config.toml
head_dim = 64
intermediate_size = 1024
norm_place = "out"
parallel_block = false
init_std_down = 0.0041
beta1 = 0.93
lr_head = 0.00873
warmup_steps = 0
schedule = "wsd"
final_lr_fraction = 0.02
doc_mask = true
Each number is 128 + 24 x the weight over its row's rms, rounded and kept within 0 to 255. Layers, rows and columns count from 0. Numbers have three digits each. The size before them is the row's rms in percent of the matrix's.

# layer 3 attention key, 512x512, rms 0.128, rows 504-511, columns 288-319
098:100137147154148113138132150151111136110113123138149165115127112114110129081138117146092134123133
105:132124121162091128161148189169175116176119115107126125120188151097112137133120120159119125150147
107:082135150139125119113146168121130156108126120124156148151097161121120176132120171156129144103187
112:101116089124159120151147184096080146157134135132174147134103132077112134166134111085138124141112
102:110116144100113165183159164157186143103100130126111138130135118128138147122141121099124114130135
107:103123138133134132085122107098115134100107129094145091102158140117132122188113144129121125128134
113:152118147113117119147117148136149134104112116128152143150079090126147110124150146090116075137162
103:132116140135133151144146125167118161162118125171151132107151138120133104110062116162109143159111